{"d_model": 96, "norm": "rmsnorm", "attn_scale": 0.125, "bias": "qkv", "seq_len": 1024}
Each number is 128 + 24 x the weight over its row's rms, rounded and kept within 0 to 255. Layers, rows and columns count from 0. The size above them is the row's rms in percent of the matrix's.

# layer 2 MLP down (transposed), 512x96, rms 0.0838, rows 346-391, columns 0-47
size [ 77 107 101 104 111 103 126  83  75 110  79  94 111 102 117 110  94  98 103  86  96 106 114  77 126  95  84 106 100 108 115  65  94  82 119  96 105  94  89  96 101 105  93 112  85 102]
[[121 142 163 125 105 134  84 119 155 163 148 127 136 149 140 122 131 107 108 121 128 154 109 176 108 154 131  78 140 114 117 108  88 167 122  94 120 170 129 152 136 152 104  91 145  89 119 156]
 [153 138 173 134 134 130 116 136 112 135 110 148 127  82 121 125 147 106 147 146 134 134  94  98  93 103 129 126 140 126 102 150 157 116 135 161 104 116 126 159 118 123 123 114 112 126 200 148]
 [125 123  88 131  98  84 107 155  98 119 131 148 107  94 104 157  95 128 115 120 136 121 132 115 182 161 121 143 134 138 124 151 176 101 142 104 149 129  97 141 111 123 113 138 142 149 138 123]
 [163 108 100 171 111 145 138 132 157 138 150 121  97 121 112 118 143 110 185 155 126  92 129 134 112 109 138 155 100 149 172 131 146 147 156 108 160 134 135  81 150 126 138 132 110 179 112  98]
 [145  86 148 120  83 159 157 188 146  84 114 119 153 145 109 165 138 156 156  94 141 120 127 127 112  71 130 116 152  97 143 115  89 148 150 101 159 126 139 151 154 162 110 116 116 131 126 123]
 [143  95 130 148 101 113 122 146 123 138 132 155 100 122 129 125  80 114 141 153 162 119 153 138 154 119 161 102 134 140 103 121 165 157  70 120 139 142 123 119 147 129 129 137 118 116 169 101]
 [118 115 149 169 135 139 113 148 104 113 131 118 139 158 162 157 152 125 129 130 120 160 127 157 117 112 160 102 150 117  93 148 151 126 119 154 140 110  96 181 130 126 137 146 117 173 137 164]
 [118  89 127  85 129 106 136 109 129 168 164 108 126 121 139 114 159 169  93 122  89 152 124 159 146 122 141 169 155 122 139 117 172 145 124 157 156 108 160  83 139  97 163 130 121 129  91 146]
 [108 127 114 147 133 118 121  90 157 101 155  96 120  90 147 133 138 146  99 141 124 131 120 136 122 112 122 119 139 159 141 132 145  90  74 113  75 112 108 124 128 154 123 173 134 178 145 135]
 [116  76 107 145 155 123 121 128 122  91 132 126 143 145 147 108  84  77 101 135 155 136 124 120 134 107 140 110 161 123 125 125  94 145 119 144 118 125 184  57 159 152 141 150 142 100 181 136]
 [121 166 132 158 112  96 149 126 160 161 116  84 126 107 164 161 137 112 103 147  80  97  87 131 102 124 122 127 100 140 134 107 106  97 136 162 107  95 105 154 139 135 111 110 120  91 107 106]
 [126 112 129 142 147 151 126 104 117 161 166 129 125  95  95  97 130 125 126 139 143 113 125 113 162 154 149 142 102  62 111 108 130 103 112 171 148 116 145 125 110 105 113 133 138 121 107 150]
 [112 147  99 164 135 109 122 175  75 149 118 108 151 148 121 118 124 109 119 140 156 143 117 145 147 111 118 133 142  98 157 127 145  83 109 151 145 139 163 119 117 101 132 139 100 134  80 166]
 [155 131 148 117 127 148 111 125 136 113 144 154 114 119 138 120 122 133 140 162 169 105 104 148  92 142 157 126  91 170 116  77  87 139  89 112 123 117 139 136 111 164 159  76 153 128 123 158]
 [132 131 189 100 135 137  93 117 127 133 139 157 126 139 158 111 106 135 130  91 119 116 105 100 107 156 109 124 118 107 152 124  64  90 141 130 130  86 193 135 124 140 149 104 108 160 158 138]
 [127  75 139 123 103 158 128 123 160 167 134 117 144 131 144 137 177 130 126 131 125 148 118 175 174  96 154 142 166 126  72 117 121 115 119 127 155 113 163 158 113 126 114  73  92 127 144 168]
 [162 150 147 111 114  70 134 120  93 138 141 128  92 108 108 109 170 167 126 190 153 119 123 107 141 115 130 141 149 113 106 136 153 125 115  92 136 159 120 139 171 142 141  83 142  82 120  86]
 [138 115 149 114 129 103 135 114 102 155  79 122 131 111 160 131 105  95 161 151 123 115 114 106 157  74 145 152 129  76 180 133 172 112 148 120 129 139  84  94 132 136  81 119  98 137 153 131]
 [165 117 141 152 111 164 118 149 152 124 103 111 162 155 118 124 142 127 142 112 125  92 159 143 141 147 142 145 132  78  98 128 142 151 174 161 159 112 113 177  75 136  89  75 150 136  76 178]
 [172  91 147 119  97 114 116 164 107 154 151 124 102  63  97 141 166 111 106 123 107  83 124 128 159 175 121 137 177 135 136 149 125 167 126 117 114 131 111 157 115 106 129 142 144 116 110 111]
 [162 128 142 171 121 122 139 132 173 138 139 126 128 132 132  89 146 143  96 146  95 163 154 131 162 132 143  93 128 114 135 141  91 134  92 132 132 144 124 145 139 111  77 136 101 100 160 145]
 [146 138 141 113 113 175 142 154  95 147 148 131 138 114 109 141 116  68 109 154 174 131  96  95 121 105 166 110 105 122 180 112 148 157 123 170 131 117 113 125 148 152 103 108  98 123 137 122]
 [113  87 139 151 131 154 137 147 156 151 161 131 120 137 109 123 122 147 103 144 110 122 152 140  93 164 111 160 128 181 109 190 128 146 130 137 103 164 145 136 111 102 155 103 105  94  94 132]
 [160 154 145  98 103 135 136 146 167 129 132 131 157 111 102 118 166 115  93 163 103 147 120 137 151  83 146 163 105 101 138 152 164 180  98 109 132  70 104 136 181 108 112 153 111 156 120 111]
 [121 130 143 138 107 119 136 106 122 133 162 174 139 150 123 144 134 124 138 117 129 150 138 139 129 155 136 119  94 104 110 156 175  93 122 128 136 163 113 126 110  98 112 110 120 155 134 119]
 [ 93 114 150 123 120 153 123 171 139  92 145 108 131 133 138 140 149 142 125  94  75 112  96 134 116 118 134 186 127 141 123 150  90 112 117 110  79 129 136 140 111 104  89 157  88 137 141 155]
 [ 92  82 135 122 121 136  95 172 139 142 125 134 119 153 115 103 123 152 126  96 105 110 140 136 129  78 153 170  72  69 139 138 129 145 123 128 115  97 186 144 144 125 116 122  92 110 139 112]
 [116  96 164 129 148 129 135 100 145 156  84 136 150 112 114 163 156  98 115 106 132 102 122 126 172 134  74  67  95 109 132 119 102 156 134 168 126 114 169 161  87 120 107 161 135 151 119 137]
 [145 134 153 147 143 109 148 121 154  92 123 141 111 121 119 108  87 100 143 128 134 148 104 128 155 127 139  53 122  58  96 156 184  95 123 134 138 142 125 140 134 140  89 116 114 114 120 121]
 [115 109 129 140 111 126 117 141 152 168 137  98 145 131 105  84 140 146 111 103  85 108 150 111 130 122 144 130 160 103 160  82 135 138 143 120 106 141 153 163 128  81 158 118 102  71 148 139]
 [152 124 126 167 127 150 108 149 122  83  82 113 150 114 134 127 115 144 125 115 155  85 155 140 129 126 133 132  96 158 137 142 121 127 160 125 172  99 137 150 151  79  99 130 151 145 167 148]
 [124 104 106  98 141  83 110 117 132 126 127 122 132 139 144 145 139 147 127 130 136 171  90 138 163 119 166 114 138 131 100 138 119 117 149 115 150 116 121  93 110 157 124 160 126 154  66 186]
 [127 122 132 100 128 105 127 146 157 132 163  73  96 119 157 129  88 145 110 168 133 142 101 143 123 105 148 154 115 151 104 158 144  97 128 143  92 136 158 123 119 106 148 139 134 127 149 130]
 [140 113 127 159 133 142 152 144 151 138 184 145 131 138 120 103 118 147 143 165 124 114 130 131 139 120 144 120 118 123 170 151 114 150 139 147 134 126 124 135 158 151 166 138  77 146 101  87]
 [149 155 140 150 126 174 104 167  91 126 118 111 167 116 131 153 134 119 156 124 119  98 131 171 169 126 139 143  90 150  91 153 145  90 129 101 180 154 105 141 119 129 124 115 100 102  94 153]
 [ 88 156 131 124 137 114 157 125 100 155 160 132 109 100 129 129 118 170 152 154 118 142 119 122 104 100 119 133 105 125 103 149 121  82 118 121 102 111 134  91 155 131 136  93 143 147  99 100]
 [129 158 133 136 162 115 109  59 117 146 128 152 109 128 140 110 114 137 127 161 127 122 124 187 153 108  89 131  89 133 146 151  94 105 120 160  91 142 168 166 118 120 169 130 135 118  91 141]
 [122 116 171 140 118 119 139 141 163 156 158 107 136 129  77 130 146 114  84 135  75 107 103 166 163 116 141 115 103  98 149 132 121 152  99 119 145 108  85 142 135 145 101 144 158 133 110 123]
 [161 128 149 139 144 121 121  91  82 128 150 139 126 109 161 114 140  88 117 146 165 121 155 110 151 106 164 105 130 134 117 128 128 208 121  74  85 161 137 153 132 104 123 127 122 109 116 114]
 [120 130 117 151 131 124 122 132 163 134 172 129  97 103 166 126 137 105 114 117 108 109 119 133 116 160 148 115 115 108 138 125 167 140 135  87 127 120 114 103 159  93 133 116 115  95 147  93]
 [137 138 143  90  68 132 117 126 150  88 127 153  96 124  81 133 155 123 143 128 137 150 108 108  75  81 136 105 146 138 131 165 130 161 125 128 158 104 112 131 146 167 114  91 127  91 156 112]
 [137 147 137 114 111 130 123 160 103 164 101 101 182 109 174 148  95 119 144  94 113 143 162 148 104 124 146 166 153 150 123 129  90 132 165 174 121 167 149 151 136 114  89 116 141 121 121 168]
 [116 110 125 119 117 103 105 114 178 127  85 138  70  98 117 118 103 146 131 121 124 141 124  95 106 162 123 159 139 154 118 154 130 128 137 136  97 130 168  89 144 151 110 141 135  75 119 138]
 [153  68 123 171 125 176  76 142 164 163 127 147  95 107 124 138  93 158 126 122 166 121 125 137 123  88 137 119 145 112 159  94 106 144  84 126 114 136 149 131 157 117 128 131 106 110 153 135]
 [123 117 113 122 139 100 184 125 108 129 115 146 102 126 118 111 110 124 105 182 141 171 157 155 138 104 119 131 131 193 122  82 105 152 128 101 148 112 143 119 154 116 109 106 105 117 134 143]
 [101 121 141  95 117 136 126 116 132 147 131 137 135 141 101 108 127 137 111 102 127  97 162  95 115 152 160 170 154  79 107 105  96 120 121 165 122  95  70 124 108 132 141 134 103 141 144 111]]
# layer 2 MLP gate, 512x96, rms 0.0974, rows 347-392, columns 0-47
size [116 111 102 120 104 111  89  77 112  78  84 111 101 115 110  97 102 100  83  96 110 114  77 119  94  79 116 101 111 117  63  98  87 109 108 115  83  84 104  94 106  90 112  87 100  91]
[[125 141 174 129 130 147 109 155 116 125  97 139 124 130 170 130 106 106  96 142 164 113  95 110 111  95  99 186 134 108 119 105 172 109 163 131 108 112 116  99 120 113  89 145 161 133 190 142]
 [ 97 126 144 136 133 159 139 108 150 125 120  75 130 162 144 144 158 104 136 111 124 108 117 171 142 123 149  92 119 111 164 112 128 114 139 136  75 132 135 177 150 181 113 126 119 150 123 153]
 [154 125 120 134 123 135  83 118 102 125 135 161 128 135 100 104 186 131  88 173 131 139 100 135  98 102 138 169 108 173  88 139 143 134 115 171 156 121 129 122 100 111 105 151 161  89 136 155]
 [ 94 148 161 139 142 105 149 122  91 129  84 132 151  96 151  81 126 110 138 106 129 140 138 124  74 110 139 131  95 158 105 121 141 157 109 141  99 142 149 138 135 102 125 133 179 116 169 134]
 [104 155 166 129 192 148 105 138 147 152 162 159 139 109 137 122 153 157 137  96 164 157 141 116 122 129 185 155 135 129 101 133 134 120  79 138 128 178 118 152 171 113 129 132  97 116 108  66]
 [156 125 168 117 115 150 114 119 141 114 141 155  96 140  99 147 134 117 122 142 137 152 120 111 103 145 109 138 127 173  86 147 126  98 148  91 149 131 131 166 132 141 125 135  90 117 128 107]
 [ 85 110 134  67 134 106 130 162 119 139 109 124  73 126  89 140 128 141 161 118 141  95 155 107 141 146 147 158 165 138 122 122  87 105 160 148 114 136 144 124 103  86 145 100 140 140 147  87]
 [104 134 132  81 145 151 175 143 127 102 161 126 156 110 155 110 138 153 120 138  91 155 162 148 149 130 119 179 195 132 143 128 112 144 107 157  94 155 166 116 133 162 182 165 124 143 148 112]
 [140 144 121  94 144 200 132 109 149 153 139 110 108 150 142 121 150 138 122 133 139 173  94 172 126 153 151 146 132 129 147 131 138 124  88 100  98  90 167 163 117 132 155 146 153 146 164 141]
 [196 135 140 146  92  79 125 109  84  91 129 120  93 118 154 133 110 103 130 119 114 152 105 121  97 149 134 134 137 103 103 158 140  99  92 124 102 141 118 151 135 101 125 170 146 142  51 129]
 [161 143  71 143 152 143 104 122 126 146 107 136  97 120 153 123 164 148 111 105  90 162  95 112 125 125 140 112 180 156 176 147 148  76 128 118 139 125  80  93 157 115 160 142  98 132 160 130]
 [151 137 129 134 165 105 124 111 121 168 130  76 112  85  97 134 112 120 146 100 135  98 133 145 120 129  64 167 126 100 109 151 141  92 123  84 138 114 163  95 110 140 156  95 123  98 135 123]
 [142  84 136 101 173 130 130 119 139 127 111 107 153 108 182 145 145 111 117 172 127  81 148  81 109 145 117 137 147 114 150 106 138 156 141 125 117 140 109 132 111 153  97 106 173 141 128 126]
 [ 83 123 157 106 136 100 133 143 127 123 119 160  97 111 153  78  84 158 163 149 116  93 121 105  97 118 143 120 126 105  84 148  89 148 121  63  90 128 150 144 126 111  89 116 120 151 137 123]
 [116 145 109  99 146 112 156 109 106 111 111 147 123 108 154 121  55 169 116 115 120  84 123 115  98 139  99 160 150 127 129 138 168 159 155 156  99 105 117  98 131 139 139 153 162 143 128 120]
 [124 124 117 128  83  87 148 116  97 194 174 103 102 113 111 112 148 127 117 142 131 168 140 135 134 154 104 155 155 118 136 156 112 138 126 104 138 136 124 145 132 104 105 114 187 138 116 187]
 [123 102 138  97 107 136 146 161 118 121 117 168 120 133 119 153 137 124 119 110 183 118 102 137 141 109 103 140 166 143 171 117  75 126 101  92 112  78 100 166 101 156 165 110  94 163 125 143]
 [126 165 161 121 138 149 124 160 151 141 129 176 113 138 145 136 123  89  87  88 151 126  87 118  85 140 152 136  83 127 107 135 182 135  93 158 120 127 169 134  88 152 134 145 119 147 136 116]
 [104 151 161 116 114 171 129 130 168  91 135 121 150  99 137 162 102 147 135 125 154 136 164 128 116 113 144 151 135 125 104 130  78 109  93 159 112 140 149 127 158  92  93 159 141 148 130 114]
 [139 101 183 123 132  91 121 112 147 118 130  84 183 117 119 145  87 163 109 148 112 153 126 104 128 124 122 164 115 122 132 136 134 149 152 109 140 147 118 128 137 134 105 139 116 167 105 158]
 [146 129 106 121 115 132 138 182 104 151 146  87 138  98 120 135 119 108  85  96 135 132 100 120 153 127 128 139  87 104  96 137 122 168 112 152 116 136 151 126 172 118 100 151 126 123 149 176]
 [124 120 128 128 126 110  84 142 105  94 114 150 125 136  85 116 137  84 157 136  63 145 109  85 144 126 129 157 117  99 144 109 124 105  93 151 155  97  93 102 117  80  97 147 122 145 144 149]
 [120 141 153 119 101 163 149  90 115 174 103 108 158 128  98 140 147 120  99 148 159 125 152 131  97 116 140 123 149 125 141 129  75 114 141 137 115 119 136  77  95 154 138 147 124 113 158 178]
 [186 129 133 152 133 161 124 125 135 109 153 108 109 142 151 128 144 164 176  89  94 101 120 140 121 108 145 164 129 158 151 147 125 119 156 128 192 145 165 134 116 185 129 142 106 180 118 157]
 [143 110 121 112 133  89 117 142 152  81 109 105 166 119 138  75 128 178 140 116 112 132 121 119 113 108 123 159 146 130 135  98 132 164 117 130 118  82 111 129 110 158 144  82 161 115 148 130]
 [164 133 114 132 113 111 124 144 161 142 132 109 119 130 183 125 131 110 146  95 140 145 103 150 114 129 128 115 161 104 136 126 102 168 111 103 156 152 145 156 118 150 118 106  82 134 116 122]
 [134  80  71 108 128 121 131 144  85 114 136 139 102 119 154 131 169 169 120 150 134 138 125 131 124 118 100 149 165 144 128 135 121 111 138 113 136 165 168 126  99 125 116 131 140 148  93 135]
 [120 140 105 117 119 138 128 141  97 125 169 113 141 106 117 134 128 175 140 207 117 112 140 120 158 121 128 133 163 147 127 108 144 143 126 145  87 116 133 128 123 149  85 119  47 152 154 174]
 [140 160 144 109 111 170 127 147 133 109 144 136 104 153  95 115 123 112 107 133  84 128  91 100 146 111 166 142  92 128 133 102 119 133  94 137 145 119 118 101 136  85 167 115 154 104 125 159]
 [137 163 144 110 157 129 143  75 105  95 123 113  88 126 122 101 113 100 114 155  83 117 122  86 110  59  91 149 104 123 123 142 122 114 113 149 124 137 158 100 105 133 124 105 103 103 106  86]
 [125 141 124 137 175  93 136 120 128 113 123 130 108 118 122 151 124 164 146 171 127 140 150 127 135 104 150 153 124 140 145 132 132 134 107 122 157 117 151 100  95 113 165 117  87 180 108 158]
 [ 93 116 149 124 102 118 163 118 113 158 135 111 122 130 119 141 119 143  88 123  93 139 133 153 126 166 131 125 112 120 128 105 117 163  64 103 132 156 131 120 104 127 198 168 125 174 107 117]
 [145  93 121 100  96 106 117 146 180 156 144 131 115 154 101 162 135 126 107 143 139 141 150 130 104  98 101 101 106 108 142  97 116 113 132 172 106 143 116  98 121  75 109 114  97 152 141 144]
 [120 140 163 173 113 138 153 130 114 131 106  99 118 152 146 142 119 127 131 107 103 141 174 130  98 130 141 155 105 137  80 113 116 169 175 130  82 107 132  90 131 120 151 120 114 161 134 154]
 [144 106 144  88 117 178  70 114 114 108 154 123 124 110 131  80 127 106 110 103 116 148 140 121 122 181 110 170 136 125 136 150 139 164 174 147 113 146 119  96 141 151 101 126 107 140 169 130]
 [146 122  91 131 137 124 113  88 100 129 124 130 117 117 148 137 158 109 120  91  98  97 152 182 158  96 158 108 115 151 116 157 114 107  92  90 108 132 134 126 131 111 168 147 113 128 129 122]
 [ 95 118 165  95 191 105 124 121 117 132 154 118 113 173 155 113 148 148 139 148 136  79  76 115 124 137 136  91 115 130 125 140 127 126 100 147 103  92  97 167 114 135 169 121 142 138 136 140]
 [152 107 115 137 107 125 154 161  70 131 109 159 167  99 127 163 158 135 102  91 122 108 128  96 105 176 114 127 118 114 134 105 124 100  96  90 165 107 111  72 103 176 114 102 107 124 124 104]
 [102 149 126 121 154  96  88 150 133 120 104 152 103 118 105 127 125 107 152 128 134 107 107 131 149 157 152  80 157 139  84  95 136 158 108 138 142 122 161 120 104 110 156  87 145 141 155 104]
 [139 136 150 164 157 152 174 140  98 146 111 122 144 143 211 170 105 169 164 101 144 144 146 107 137  92 124 123 128 107 143 142 132  91 138 158 143 121 112 121 119 112 116 145 134 111 132 135]
 [116 144 138 123  82 102 116 180  83 149 108 142 159 156 132 143 116 137 118 130 144 103 171 142 154  94  98 194 114 141 148 148 146  68 126 126 137 140 131 118 133 158 147 140 148 144 128 165]
 [125 159 121 123  93 125 139 129 108 132 110 131 157  95 110  93  69 101  87 155 152 152 125 130 137 109 147 132 139 151 146  77 172 153 116 150 127 180 147 122 135 140 144 117 108 138 132 183]
 [118 148 138 133 130 132 100  68 164 152 126 123  98 117  99 176 154  91 132 131 163 147 124 156 175  95 101 125 134  98 181 168 120 123 105 148 165 146 155 139 110 132 105 157 118 125  85  84]
 [124 120 159 147  99 121 102 108 104 118 108 119 137 144 140 164 153 120 131 141 151 109 129 162 158 167 116 143 159 145 149 112 124 102 126 141  86 131 110 137 118 132 164 131 178 118 113 183]
 [ 72 153 123 120 131 145 167 140  83 131 136 130 163 141  87  97 109 144 120 104 122 124 152 122 133 133 115 112 160 177 111 114 116 141 113 151 101 106 148 126  95 134 118  90 120 139 146 138]
 [162 113 116 168 151 110 157 136 127 134  90 127 123 136 125  93 180  99  64 162 117 126  93 136 127 152 128  78 111 135 153 130 165 123 140 153 106 133  93 150 119 135 152 147 122 117 160 105]]
# layer 2 MLP up, 512x96, rms 0.0942, rows 347-392, columns 0-47
size [113  96  97  97 103 126  92  77  96  78 101 119  97 117 103  99  99  99  86  93 114 106  86 113 101  79 106 100 113 117  63  94  89 111 108 104  98  89  98  97 114  91 109  86  99  94]
[[100 120 137 163 117 126 121  88  91  86 139 175  79 112 135 174 123 142 128 159 144 114 133  88  99 132 117 171 141 112 138 148 105 136 154 118 113  72 140 121 129 127 137 117 112 131 179 147]
 [129 105 133 139 113  89 157 155 118 143 108 133  86 117 106 162 114 100 153 103 115 146 105 150 161 197 147 132 123  88 125  95 173 123 157 133 170  98 119 157 137 158  93 145 123 106 127 116]
 [122 111 142 142 156 146 141 135 129 117  92  97 113 157 118 149 100 126 168 106 147 128 143 114 116 122 177 134 140 103  91 137 149 135 132 138 112 124 169 115 161 144 139 103  76 117 112 125]
 [ 95 120 132 129 139 118 174 175 116 144  75 158 146  80 191 122 153  89 108 113 151 148 139 142 122 142 112 111 120 130 113  96 122 113 106 116  89 125 111 130 131  98 117 126 151 137 160 131]
 [137 141 140 118 158 118 144 131 125 108 164 140 113 100 111 158 166 117 136  80 164 138 148 110 154 120 154 109  95 154  81 164 157 113 170  86 113 176 156 149 121 121 107 107 101 126 142 150]
 [141 111 101 165 138 108 146 101 131 138 114  91 136 121 136 163 170 124 102 127 111 123 132 146 154 141 150 100 106 129 176 136 109 149  87 136 129 143  91 138 118  91  99 129 156 114 138 188]
 [124 164 135 139 128 151 171 119  95 135 161 137 128 134 126 129 114 145  91 127 176 101 167 164 137 146  93 122 113 128 147 119 157 149 138 139 119 150 118 179 107 199 130 110 135  97 122 123]
 [186 176 122 137 117  87  93 117 138 112 114 114 125 141 159 111 141 210 125 149 144 125 149 166  99 129 138 134 165  97 122 104  99 144 126 141 128 115 144 140 104 139 126  97 125 140 103  97]
 [110 116 118  96 180 172 121  85 165 153 154  92 121 129 115 131 125 139  94 102 132 153  89 125 151 135 154 129 110 118 120 116 155 145 124 118  89  93 166 153 107 120 124 184 127 146 178 141]
 [102 167 132 125 101 186 128 162 131 128 142 121 136 146 135 114 149 166 128 141 126 151  98 138  98  88 127 136 130 137 127 104  95  97 122 107 129  75  73 130 145 124 159 139 104  75 154 151]
 [119 173  96 146 133 127 157 114 120 150 142 119 123 131 154 128 152 120 167  76 131 153 122 106 137 119 152  82 193 148 138 115 132 125 155 110 179 146  92 144 134 121 167 105 115 142 143 130]
 [165 110 109  84  97  91 115  91 117 131 100 127 127  86 134 121 127  99 129 113 125  77 177 118 127 138 150 157  98 173 142  97  94 129 136 125 126 162 171 130  96 119 141 117 140 177 122 125]
 [107 122 142 158  72 139 159 140 118 129  81 116 138 165 124 131 119 114 117  96 132 170 109 150 105  88 133 136 138 139 111 141 134  85 126 147 171 126 114 131 171 152 149 164 119 131 103 158]
 [169 130 102 155 118 138 143 161  91 108 112 135 112  99 168 110 118 159 111 142 124 182 135 158 113 111 172 102 161 121 128 102  89 153 144 152 124 128 132 145 115 159 148 120 108 135 134  67]
 [110 154 118 144 102  91 170 127 127 102 115 106 137 156 149 130  89 148 194 138 112 155 151 110 110 168  93  91 158 123 142 106 118 138 158 141 139 131 139 119 140 110 173 125 141  77 114 137]
 [104 148 135  99  95 146 116 143 137 120 144 131 119 126 149 128 109 103 136 124 121 115 157 120 164 100 128 141 105 124 132 119 170 113 165 132 102 140 159 125 115 151 122  75 120 134 200  97]
 [111  75  96 141 125 130 114 118 159  86 101 108 143  98 172 121 107 171  94 118 120 131 117 101 149 124 152 103 144 133 151 132  93 116 136  91 139 149 127 120  99 138  96 124 144 120 135 153]
 [129 147 145 101 127 123 152 152 114 117 132 109 135 138 106 133 109 169 154 124 153 181 120 109 134 158 140 105 113 129 176 112  98 128 134 149 109 103 148 124 141 120 125 148 132 135 107 103]
 [117  70 161 121 129 159  74 203 117 156 129 102 133  99 120 109 144  97 106 126 145  84 118 127 148 153 120 159 125 112 116  80 147 108 154  77 152 113 101 158 110 131 137 104 137 114 132 138]
 [134 117 169 123 117 120 122 151 101 124  94 125 150 111 146 152 143 142  97 134 153 106 144 120 109 117 131 182 104  90 148 159 132 130 138 142 128 122  87 119  99  94 162 147 130 162 120 130]
 [141  97 112 150 153 137 172 119 173  98 112 150 122 136 108 113 145 151 162 111 112 106 105 150 180 130 174 125 114 144  88 172 155 103 144 119 123 150 157 156 160 101 123 161 145 131 134 123]
 [175 153  97 106 136 107 126 152 180 157 139 120 138  97 122 157 113 144 127 112 114 151 142 128 120 140 111 126 127 102 121  62 143 117 121 144 109 140 157 130  82 126 173 122 102 149 154 111]
 [ 76 103 118 121  97 150 112  78 114 127 150 112 121 136 130 111  92 167 132  83 154  98 170 145  96 119 100 145 132 131 125 141 110 136 143 134 127  81 142 143 104 120 136 134 163 145 121 169]
 [ 91 116 137 127  76 164 120 131  97 126 160 112 113 146  92 116 124 118 155 125 126 175 104 106  84 155 105 107 134 131 108 170 155 110 132 139 102 108 123 137 126 102 125 128 154  97 159 120]
 [130 142 100 146 166  65 137 179 137 152 104 157 110 117 124 120 131  89 133 127 142 135 155 120 147  80 144 130 134 133 109 118 102 122 107 131 166 139 145 153 156 144 138 143 103 185 108 103]
 [119 153 111 140 139 128 126 114 190 126 134 115 117 136 175 132 124 124 136  94 154 128  93 111 141  94 128  77 163  83 117 131  93 179  88 112 143 173 139 152 143 154 121 135 132 116 125 123]
 [122 120 164 135  92 136 127  89 121 139 143 138 127  95 172 134 175 121  75 141 156 101  84 162 131  76 145 102 157 133 122 181  96 125 122 119 143 144 168  98  71 138 149 134 121 134 152 137]
 [102 124 184 155 115 120 122 153 106 114 146 125 177  69 120 115 102 163 114 141 127 112 128 121 125 114  81 132 149  77 131 154 129 128 135 140 102 110 144 155 159 107 112  95 139 135 145 135]
 [177 143  98 137 144 123 187 166 126  90 158 136  95  84  97 121 123 115 156 139 100 118 110 122  83  74 122 132 120 152 121 152 163 122 101 186 156 129 156 116 134 128 167  98 140 147 114 158]
 [134 113  90 121 105 148 105 134 130 118 102 177 189 160 132 161 165 135 120  93 146 110 119 158 122 116 149 106 114 131 143 122  95 123 143 152 147 135 110 173 173  96 150 175 118 107 124 147]
 [169 141 101 142 144 145  99 175 134 148 112 153 133 124 175 115 152 160 137 122 157 153 121  92 129 124 129 176 193 123 116 114 117 115 106 116 117 112 191 123 115 133 144 114 130 132 142 149]
 [149 121 103 178 103  96 136 100 136 137 135 113 151 130 132 121 150  46 106 114 134  82 129 134  82 143 155  58 109 139 107 126 144 160 144 133 136 124 147 101 146 170 133 134 114 125 140 139]
 [114 134  84 112 161 130 132 124 181 119 121 132 125 142 130 137 153 115 131 184 133 161 141 125  92 129 144  86 104 121 170 131 106 132 126 132 100 143 114 121 143 114 136 123 140  98 134 142]
 [127 135 129 122  94 117 114 129 132 110 133 124 137 111 101 131 106 162 169 158 155 106  66 125 160 137  95 102 142 126 133 134 112 104 112 114 100 127 159 123 147 128  83 106 127  74 149 132]
 [134 120  86  90 118 122 100 113 105 119 120 128 132  98 127 107 112 165 168 108 113 118 148 100 152 134 132 143 158 125 161 126  94  96 165 146 120  78 122 123 126 146  98 107 141 151 132 114]
 [152  99 150 126 161 144 136 130  94 150 151 141 133 141 137 154 114 127 157 131 105 147 160 139 118 125  64 195 141 130  99 115 157  89 159  88 105 127  70 110 127  86 104 136 150 135 115 133]
 [172 132 165 131 135 133 169 148 108 133  81  97 130 157 136 126 123 167 134 132  95 145 138 116 131  73 134 111 139 137 107 134 164 114 143 140 122 153 136 148 124 141 116  93 127 158 148 119]
 [113  83 121 137 153 168 150 127 135 109 115  72  84 132 167 126 112 179 164 105 105 139 130 160 168 154 137 138 154 155 111 132 161  92 155 131 173  81 144 106 164 154 173 163 127 140 127 119]
 [124 154 148 181 195 141 111 119 153 149 152 145 122 147 113 100 133 133 190 156 141 126 149  84 119  98 131 124 139 135 105 131 132 144 130 134 147 145 119 127 153 110 152 173  65 108 128 116]
 [114 103 143 118 132 128 214 138  87 149  97 103 131 117 157 160  95 135  90 112 131 111 147 129 174 157 131 131  98 102 116 150 150 128 151 119 114 104 136 121 117 104 116 130 127 125 130  98]
 [154 129 112 169 178 135 161 120 125  91 114 133 116 123 139 160 140 125 134 152 157  98 129 107  94 123 140 100 151 127 108 107 100 164 137 127 136 139 155 125 160 140 103 121 122 100 186  90]
 [143 166 154 120 102 161  99 173 124  85 135 120 183 153 108 161 153 101 140 132 152 155 117 125 114 103 127 137 161 167 114 130 134 153 119 144 110 116 125  76 114 142 149 140 109 154 177 137]
 [ 98 149 113 142 111 110  88  67  96 119 131 148 101 162 101 140 138 140 141 135 145 123  82 127 119 106 153 127 110 115 144 149 134 147 179 106 102 158 198 157 127 141  59 132 129 109 160 131]
 [157 126 116 141 115 139 139 102 107 155 165 143 118 161 146 142  61  92 138 106  86 145 138 156 128 100 144 111 148 132 135 128 112 152 149 119 136 104 134 128 119 133  78 127 125 114  97 105]
 [175 117 150 140 138 121 148 115 121 136  98 131 104 115 131 136 129 119 142 149 152 138  78 100 162 113 127  75  76 158 117  84 160 128  97 130 142 111 119 147 130 158 163 147 132 102  89 114]
 [144 121  64 159 153 133 159 133 150 131 103 122  86 106 139 128 107 160  84 132 123 130  75 137 119 148 127 144 109 126 144  95 165  72 165 138 135 155 102 157 130 151  91 128 108 161 138  99]]